config.yaml
n_layer: 13
d_model: 256
n_head: 4
n_kv_head: 1
head_dim: 64
d_mlp: 576
vocab_size: 2048
activation: "swiglu"
norm: "rmsnorm"
norm_place: "pre"
norm_eps: 1e-05
positions: "rope"
rope_base: 10000.0
rope_fraction: 1.0
qk_norm: true
attn_scale: 0.15
bias: "none"
tie_embeddings: false
parallel_block: false
init: "uniform"
init_std_qkv: 0.0352
init_std_o: 0.0069
init_std_up: 0.0352
init_std_down: 0.0046
optimizer: "soap_variant"
lr: 0.0032
beta1: 0.95
beta2: 0.99
weight_decay: 0.026
lr_head: 0.00567
warmup_steps: 41
schedule: "wsd"
decay_fraction: 0.582
decay_shape: "linear"
final_lr_fraction: 0.05
batch_tokens: [16384, 32768, 65536]
seq_len: 512
doc_mask: true
train_tokens: 213200000
steps: 6062
dataset: "wikipedia_en"
Each number is 128 + 24 x the weight over its row's rms, rounded and kept within 0 to 255. Layers, rows and columns count from 0. Numbers have three digits each. The size before them is the row's rms in percent of the matrix's.

# layer 6 MLP down, 256x576, rms 0.216, rows 235-255, columns 64-127
107:124110107107146109129118113139136139124128126101112101140129146110143154160097176171190122126100116133154165132128134148120118143174154141101109136135130152126103113112138178140089167090094132
103:174125114154090128143103093149114142126160065141065119127129130139108157127144137146102150147124143090128119126123121134150173164127101118076115117095160137122139109129112137144085177154093134
092:131148140150161096088176133130141145145096125128138150126158133156109131148141178070125098139127126149171112118139150135097094093148108163152150114152132119151078141139140093158161075075113136
098:125115108148098149079101154126102127132128119154098120147125149137124120115070123100107141116144092077117119136139104101150160116085155124121123161112123126112140157118151094103124116142137146
095:151121129129125141112121143070129150142117142126089180103154128145124125123106102132161130166120154149184107132164125118096107172103121090122141176073109093144149139113135113141128146107142141
105:141096122070090126158108117110120117166128094107088144140113143152145112120130142155125117127114156108097172099124131137122113137141124123140072148116141101111154113132137157112111104151135148
096:131140121107130132089130123115135103129132116145126140141166174141157127106146087171102119137186144167165122144149165114133135134164143138092148177139121087157094155121157113137109117116112112
103:125138123107109167162102080087123126133153138157117153112130088122139147125150132130104108125156129138051163127146128118155109155126155154085095068111133153106104123134118132104104127155131126
104:111147149149131110122156104116152121133099179115144152157136120138172095136091144152095102107140165165124109147115099170132131137141164168148075134110156155100120131145138104104100156140087144
102:149112128155123103119100130139142110103100136128164142093101100135152182142119111105118120135166118155092118184131098149113097141157161135144116072134129149198137143163156129143146112162157118
104:112137137150124099079140175143163114175099141139104143169108132138124152063094101148140146146143151128136094134128140138132149132148113116153136077149114121142130135139090166123115182129108135
103:075116152121100139076127113144161093055083111125084130147119128164156126101139129130097144100188154160099114100125115157142143117107160148150102067146140139113150143170111135135118152094138131
096:150130153138110110116119142114158098128134141128102091142135141143099094128102123120117132111087157185123168094159091139128130104116103154104134202119122095105096122139129126193110106158155132
099:130187109078103095126139151137105130147138149127163096149152132088148111135121094157120138101136135125076162097110131119138094114119131085104082118119103133103160122071123134110156131175133115
100:149122170166148117131116145111150075158167108129120131158136136142149122115123134145097123116118126096105110115146107159136134146105063146113155142117126146167106148143138138127113104111123155
107:158148146140144121119130139132133126115134136142145111085120122098107119142120174136131126142111149102103138100132109128116129126121161128129133101122116115128095146098141147177105094124112160
101:099112172138144151133137142135127095168127156109139130101156078141155106128143137142095110112120156149138082107113109104127184121139087141166161127143122094160140170163134158116099127097156106
099:105121068172154094150100143070139132123122134111139123125151119136121158104129101102113129120107103123135131136150147157153101122117134074118127121092148116092135141135148095129098126159131101
101:122133092079162099152092139147135149088169124130123123113119152074167138133106144106159129152103063122126151157170128112108146118143127112080112121124136115156125106144126133139119128156130093
106:140116105096136122079152132130113175137135137115172097109144156152137098122087134135122141155140132109169134139150117144110097107114123099138095142122122149170086132151122121135149120114164149
107:087110119127110131110122151138143080125134129136138134112139094125101111137132131152114106171088160095089119106106128112134169167131107174152127147118165136133080146172130137121068092140120137